Weights of a small GPT-style language model, trained from scratch on English Wikipedia.
Architecture: rotary positions, untied embeddings.
Each number is 128 + 32 x the weight over its row's rms, rounded and kept within 0 to 255. Layers, rows and columns count from 0. Numbers have three digits each. The size before them is the row's rms in percent of the matrix's.

# q: layer 2 attention query, 128x128, rms 0.133, rows 116-127, columns 0-31
# k: layer 2 attention key, 128x128, rms 0.136, rows 116-127, columns 0-31
# v: layer 2 attention value, 128x128, rms 0.101, rows 64-127, columns 0-31
# o: layer 2 attention output (transposed), 128x128, rms 0.136, rows 64-127, columns 0-31
# up: layer 2 MLP up, 512x128, rms 0.147, rows 0-7, columns 0-31
# down: layer 2 MLP down (transposed), 512x128, rms 0.131, rows 0-7, columns 0-31
q116 094:139112183132071202115066140134145157134091103132137138094151110021108074138188091106122132128096
k116 094:124088153141093127096161158130097079126153140170055139116156113141135162141112110142069122103145
q117 091:153110083080129154063111086163120140117154069166088154031111099124117104147134109104130117170091
k117 083:143149184132117149146084125104167146080051153144114165121134134149161164138098106131142144183094
q118 097:117082157157118056144196113125177133054078122115106118119146152155168124143139139063144149140119
k118 093:097156118142096158191117142108141160172093132133166098128113160100106204102155089148085079155189
q119 105:151131165064140070117143111122134151107135110099138171094140146153129109090135075120167127151085
k119 104:084144122156121109145157133117091173111151110126088134173136103140115086141122150146097152090209
q120 090:147106123145116131097168134156132208126132202110163122155203116122122080114101147092199107116143
k120 090:142150102164103080151089159125110219130111113189139080125118105133165093111090092173107068196078
q121 094:111146128076162152156152083098166142139087133169121171104090142137121089076072168119163162181106
k121 092:164165147166095162159068096175146169112194118118127129110122113142052119195131160165205091146114
q122 099:147134111170139152170173126159075113116188120120073109088148073156121107113091114179148158107126
k122 093:139139112138138063116123080076113150161129128104152136164104198109189130079133149086125153089069
q123 091:130180106113165136191140123142181137169122162118157155147128101101122157143159134127174112091103
k123 095:074136139120080108114099122184119102129138152153155152089165178105191175094170090136115165111111
q124 097:103112156113114117156141119096117170185161124074121092128152143166201145116108106145172106146138
k124 096:067119101126205165102190155093151145093159056108113138190143052142115118132181130138073123147175
q125 091:180179102104068141168076126112138147152132113081113165146080109172077143109098096091177048143144
k125 094:102109138131091151104149140129137190140148102067164168138165116152133174188113151141151144092124
q126 092:140148080151103119081131181092136189197083141143146130109163199157089123083164135095157164111150
k126 094:173125160087112164160113135140151159162172155164163133091186130127149169113128132148124122104126
q127 089:079139141068107154147105133131153116141104145180128134086112119153148093164132154196097072077134
k127 091:107134122158170067119154123113115142133163106126069196109127145098131165150060151199157105130089
v64 096:101118123148131163214135154106134145148169069162144112124143101084083152102109118170177162179175
o64 096:111113100106139087143140104163100123161109098137154108108101105156157112109106147114046136144142
v65 089:114141096163120175199145120154169138141174143119162111126171128206079116126075102111140121159108
o65 086:155125069125174119136157079098057099164133153107098158163114132132163115100138093125143120127160
v66 093:140092101139149059171130157143137063096140150091147143144139183173106078157130170135095103161195
o66 091:117159109097172154096160125112140110110138134115157104105149115158161084092109152113138092127182
v67 098:118090114058179131166183152101085144160130157142091106117133124096068098147120121164132077136083
o67 100:172161143086138089066127105111141080136104146207120149086098093172098087113158146156144095138119
v68 100:136126173175112138131115157155093175117130173136155067125142121081094122146100101214125115095128
o68 100:152130100174127129123104128081166113156142137170105045186155108169081126085138128152131080197126
v69 100:156184126160209115139093088146112075152101123113092149186178113102181104136131134100080110126120
o69 095:115103148114147104107128133125129140108122119150114124105151115136151136125159178086120108138103
v70 100:145175132178151120114159155136149115143150146171091104106112111095133156143186145163156076106159
o70 100:127204101146178148141108118050153086114138127182111159119076140121203127144117121096172146118144
v71 095:079082144097136217143204103170133098156137116191180119153054149110076152147134140098150090159159
o71 099:117117105109145172142140136051172109090186128059095151107120109115125149118081079212115102116117
v72 113:113145119211112136124138063082147150215146142145120091130132138105114163118146140145115169170145
o72 105:127135148095147174142104144144143112114132083140140142128085050158095127071144122095099147188120
v73 098:070111136164171123129120100115149133110133135120114140170124094074109155077107154184140121137131
o73 102:136124199057143160146105096130120167063112155162160164125157108162130114107057092086153111174172
v74 096:131105116154063086139132190134061121126131075076102082137172171159144143180066129141177109104134
o74 097:123166084136123095146124117114128090129125146143191183079197175171156121169130171148139193136215
v75 106:097091159131104141111107109125148124113105165167181099134123164103152105097125095125171176126144
o75 103:120137141086115094138096180097139157173185153119124162125205088116065127138145088118067124148135
v76 100:091115151147196133095141090156064155121170120189146146146134078115096129096138144150151179105186
o76 100:148099132094131120133157073154111159124099138072086034180076111131181141118110121105061127120115
v77 086:147098148151107076082122140147084129125102110085108115117122091131143134114149128118147113106151
o77 087:134138104189143124115112163136130075074195142165138103114100118129119075167105120126136171072131
v78 107:148101151121077135107114147100132210200127113110079125103128123106126139116036121118157146164107
o78 105:181096164159148091131178133162094131137099039197143102156109103138096092160188141133068127160100
v79 095:152075164213166149127132083125092137154138112148091154096147159123049142118172126134106160114097
o79 102:135131108146086125076202071134149160120127143089103113185102115185142142139143156076143152180178
v80 093:097106133024124129080134071154154153099091105139102149108121090162155146132139169068101157058062
o80 098:130100125118123120148108117108093138189084146108087156056137101066097112118096148138121088112103
v81 097:134138112144137144120124118146180119143205141063100134108140146084188125121098163136169134158085
o81 096:170132078152131095122082077103182113146168141162134094109134160135191088106165147092111154157130
v82 105:133097160160121168166046099143167147141152116132128150133141115132104126110104194155141113119139
o82 099:126109128115157183149151195073146137095150117138122188157114137179134175125091136142147170130132
v83 107:141109104103123125188094152070094142166097122095166087168094150177124104114164161167131101168124
o83 102:111095099075090082114166193148073151141131106148115142178098090114113154096105097121195149183063
v84 097:101140180144127105090103181126144134141148157091087104052106152093140109080143114132134093109179
o84 098:096106076124115108121155081172126121152117135149079126178123153130115115138149191116135067127064
v85 099:085110075119109144128161175190138139112106081163126136165096139146149097140151108206110197122126
o85 097:113117157148134119180150087094155153136118096097125134143108147145140165082105090170098170113147
v86 107:108090124062113124115118199105104132084115108116156132095148147125112144105069137129135112155146
o86 099:098050111101122113156110133094096077107177111131122133126174126090084107125115115130128131142132
v87 107:151095114148074105130085110122091112088144157076126132107168130126129185110118201149164141127136
o87 102:139087126150140154125146152108142159109106120155195118182126162160136109167151132163135097157134
v88 094:183143170182111133102095097147113141164154098152124125159157160144111145143110109146108132134168
o88 095:140147180087123141178142080116154087157108117141183120119183106207080145098096148127120135138092
v89 104:138120157085156134095126149123126125106159099125099078141109077159144095121161175138103078155140
o89 094:111131090133133109202170111143099101155085143125095161129145047099129106143110081105191125125094
v90 107:099130093053137110056152134104071178110111104170143120098126170145089106194121104120158127142119
o90 093:096102181112123122082069140142131162157104105112096138164072167132141061149090132159166132090171
v91 100:183122105144124136048157092137108165106147108155185115116185142066164146146127121142121144062169
o91 106:060096157088134141105115157048148106122130146095120099156134134099143129141090148124091139119120
v92 093:108116152201126174102103110137125119094161143088097106146151120091102129146101180127084089136093
o92 099:127091163135128126093182114129120117081134132099132099115101172150129091140141148163106134126117
v93 100:143107114092101133162128128100137121076146113130108088143136075110168182107128142159149099094135
o93 105:158110192128094163082155127107158143138132193231114117071139107080225141140131141163081080180115
v94 087:116111107125108149158105200093149135149135098124116120103159138117129125131103151164148109156123
o94 089:175107177136106096122158143112110120146172135134141125153120134144157149144191125095144171128080
v95 116:118155098151136091128099104109119086092116097128140131149201173091146087110153095117133081130158
o95 114:103137052098191058079156113059131153087130178133115159114142156162165124185087127080168132197138
v96 091:106127165097169117107101111141125122107107120106116122162093122122128122110164143157089105074120
o96 098:091137109094107128158152170104154118106080173185132112100128106080162134182176150157111152096111
v97 100:146137126121147115150113148125174123135097154167126119200151123129104094098165133135137088148107
o97 097:139134094114132103089116171091098121125137156106167133101142114153102139138113076128046171126129
v98 093:100153075094162051108149102129141157047139142113104200141125126112142115114142104118148120156098
o98 097:097096167118132136087085088108151127071121112144192103110114160121166124115173113097154187102103
v99 092:145156130136147130148152100168174162204103150169099153157164099180102074110130164128128122152098
o99 088:092188139083171095160107122117146086145099152086140088134114128130159153075171145109127202128100
v100 091:094104171092193176156079118149144175124120128103116132115124104138122102092056163141141082096132
o100 098:142143131092183148142162122056080139199092118133125144090165158112171202165160109115079163128109
v101 102:132084159114128091172131197114164167148183149076172128142186163131126114133115109097137155163094
o101 107:122119143110158142124094050075125138122064117210142108185164163123140166076122115187162167143145
v102 113:094103123122107114035099120148170085151137097091183127132088155154174130137123109069133184136171
o102 103:164143128158176128113109122130126135127177090080134172119097125128048147148075137158156114081075
v103 090:167156151112144130136179122131136173090127113150137105163188167163046084146109111094133123086123
o103 094:041113067061132145130155105115134112145109098093102118134142116143112119168117057112185100156164
v104 105:120159137153127091159128113112141139154127150059114115129146111145115159144114145153137100103112
o104 101:143125150130139147120120095110115090123072133183097124127167206116163136113178098077231168130128
v105 094:126089125145122154165148169074103089116203195161146157111086145174139090111166184114127156164154
o105 090:073152135106097172145132158174100165128138165071129158163115157086138097081115192107076168123149
v106 102:135110095096095167093169092153125126118136158181119115073092193142104133162131101123103106156146
o106 099:152154045125134133114134118163175126076129158109096183118141125104129137149157079135120094137081
v107 113:118144116097155096176059125100082139088090119089128117151078121133086103173171107110087062099155
o107 107:152104135128078154099120121068115118111100132160137126131157097084149156150125135109185153110111
v108 105:117083119098140112097135140126149109110119124091138108092141100085087226176088138109100142121198
o108 096:126135101115085113066121104122089112172118141116123111149162094153159129127097121133141094093122
v109 100:126125088148166121168086149147149171103070052171117107168102174111119158157079153107060106150115
o109 102:096135148104136209065143121131135119143113170146123164109106129162135122172136145117102144093164
v110 089:156129138124106133137096161162164097132093131094094136116131130162137106114135147078143106153173
o110 090:107161117097133113127108087182100141156101210094164151064152139115138115112150154085129205044093
v111 089:136152146101118080103134137132128161104133132088137170135100070095129126152116136084108141116115
o111 090:164153162077096150111129079120123149148139114084133133082134110135138138132128154069186081149215
v112 109:122103097132178123126135135169091121189140093104129136164124150164134106073129131155100165129129
o112 114:133090099129126146150085118164078082095096186125099118159088101115133162128106149089141134141149
v113 094:152209121085176118100146053148126126181172108156091138132158126176140086129125127182168083114139
o113 092:054096147136185093195146136112186106176089052127131112155138152089150104137052172130121124134134
v114 098:169146118128131152144118145138157108155200139159134143148146161183109149171113150115129075138113
o114 095:138151113155154161163123170129126085112089146103140102161088143155144081127126091160128126156098
v115 093:097121109158127109069110096102109115122115174061124113125094055081154153116139087137083146122155
o115 088:179117164136126187127113129174128116156153139117135095133120076147093068132120129073170109147139
v116 095:142092097116130164130153136167073099097089152142105159156151168085095148090156165078133183151112
o116 105:140123178106112128095139137131147090119142120117114074109183058093129145104199199122158135111097
v117 099:116125125172124089125091077181139093148105129082146152167160184105181091162164155126143149110105
o117 093:113098132169166192122063108058164139103141156077136132076150097120133157084140102107181175177072
v118 101:130118113180059158108116112117075082093098109143089099099120052120135117134131196164116122090129
o118 102:118172123096161179133177157085102105067136201142146145086142161140088117140171161132126144119099
v119 095:080147176054139153128096172198159065101072086134119151144080136149103069099075131113122109055177
o119 093:186167107097092131120107119102109139145128130143129180082080143092138171137168159171158139084086
v120 099:117131156143135113127134179105087126121140081166154119095151100152123160123125139141111121176087
o120 090:128133188187128113154054109137109113130140138130136091104119146121103120069071145165103169110180
v121 104:151104090152069134148141135090082117133101077137155073124166053120106132157118131098121119139146
o121 104:088129175139150065111156125148089113159099081124070106135127147165122125154056127127193119117145
v122 106:124084160120145104135140102109172104155212173140162138130139205137175148117109112099196143147115
o122 101:131177133114067131135084092189145099173146109081177153153144154121077146095109139131082148100193
v123 113:143095205109221120072145148178144177162076104098117150166118129135097161132128092115135084104112
o123 105:144126127189091161144135098120180137119092151118106164109103096172098177138099175099154127112101
v124 099:135147159134119104139134099081099107150124079169142134077139175132107173114089140135101089112176
o124 102:136195062157072164102157170187150152101156131179109119120132086157172187155087165172101144127111
v125 102:147169110108088120100082136141194203167123094109055098155126112096092143134155140105147103066101
o125 100:152127105149116116075180128068179090177110097123122140159072164109166129152134119166144103129149
v126 106:096108047062094131087133148113131172133155152096120147097133143118125127092156135189127138086129
o126 106:194119213144112064115121178063140108162112136111141108152119095080138080113134174144162080133125
v127 086:079131139081180137147106110085103139107108056123082171118141118154138168176122087138163150113129
o127 095:166097131159114156154111088198135126150053149147073142122134134137133175105033164082070118113062
up0 111:103158133065105144110131103113117129100179111143080065138128089152116075098122191129168146079079
down0 109:143132145141131160127083066113213086185165171116157141195177201074121113171090116172194097145132
up1 101:066156077145096129131167134140163128129120065094099121153110120141205114144118129057145139146091
down1 104:132151173073133148100114152200135135098150161125151131130103159136114156150161098175138123144196
up2 107:172096091161156161130126150121159128159123184119120126172132153120124151084139149176105167117109
down2 109:098149123114215090194114117136140124101137116147173093170127140143166153112131145108183160123087
up3 090:124122148130122157092109081135087162132066108157117098115169105107182103155122129119109135158109
down3 088:181187102169077145145142124099151100118120134100085132151107143139048073138127166091125172171194
up4 093:170094100111128082132124099112160106115085129073146173159110180188127089080100154135171164149109
down4 096:142075124119121115119111117083071108121116117115146090131176132144095080105121113128140216103134
up5 119:070140157176149138118096133098126074172077037074168130147120102115094124175174110096098148165156
down5 105:137138137154167145107149121134129137145160140129160130108120211107179180135123192138136194129140
up6 100:138127199147114139152123161157136150119092108151152175109180207142163125085123158153069136175129
down6 094:156154100113104122071140123165120169157125166133135133125154145101141156154115203158141104098139
up7 113:030160125151114070092108124137106083091085118150196133185105122136167117125120126108167118129107
down7 117:138049160138064075074114152097111100131147137157083133132066109180164128163097110081140103115151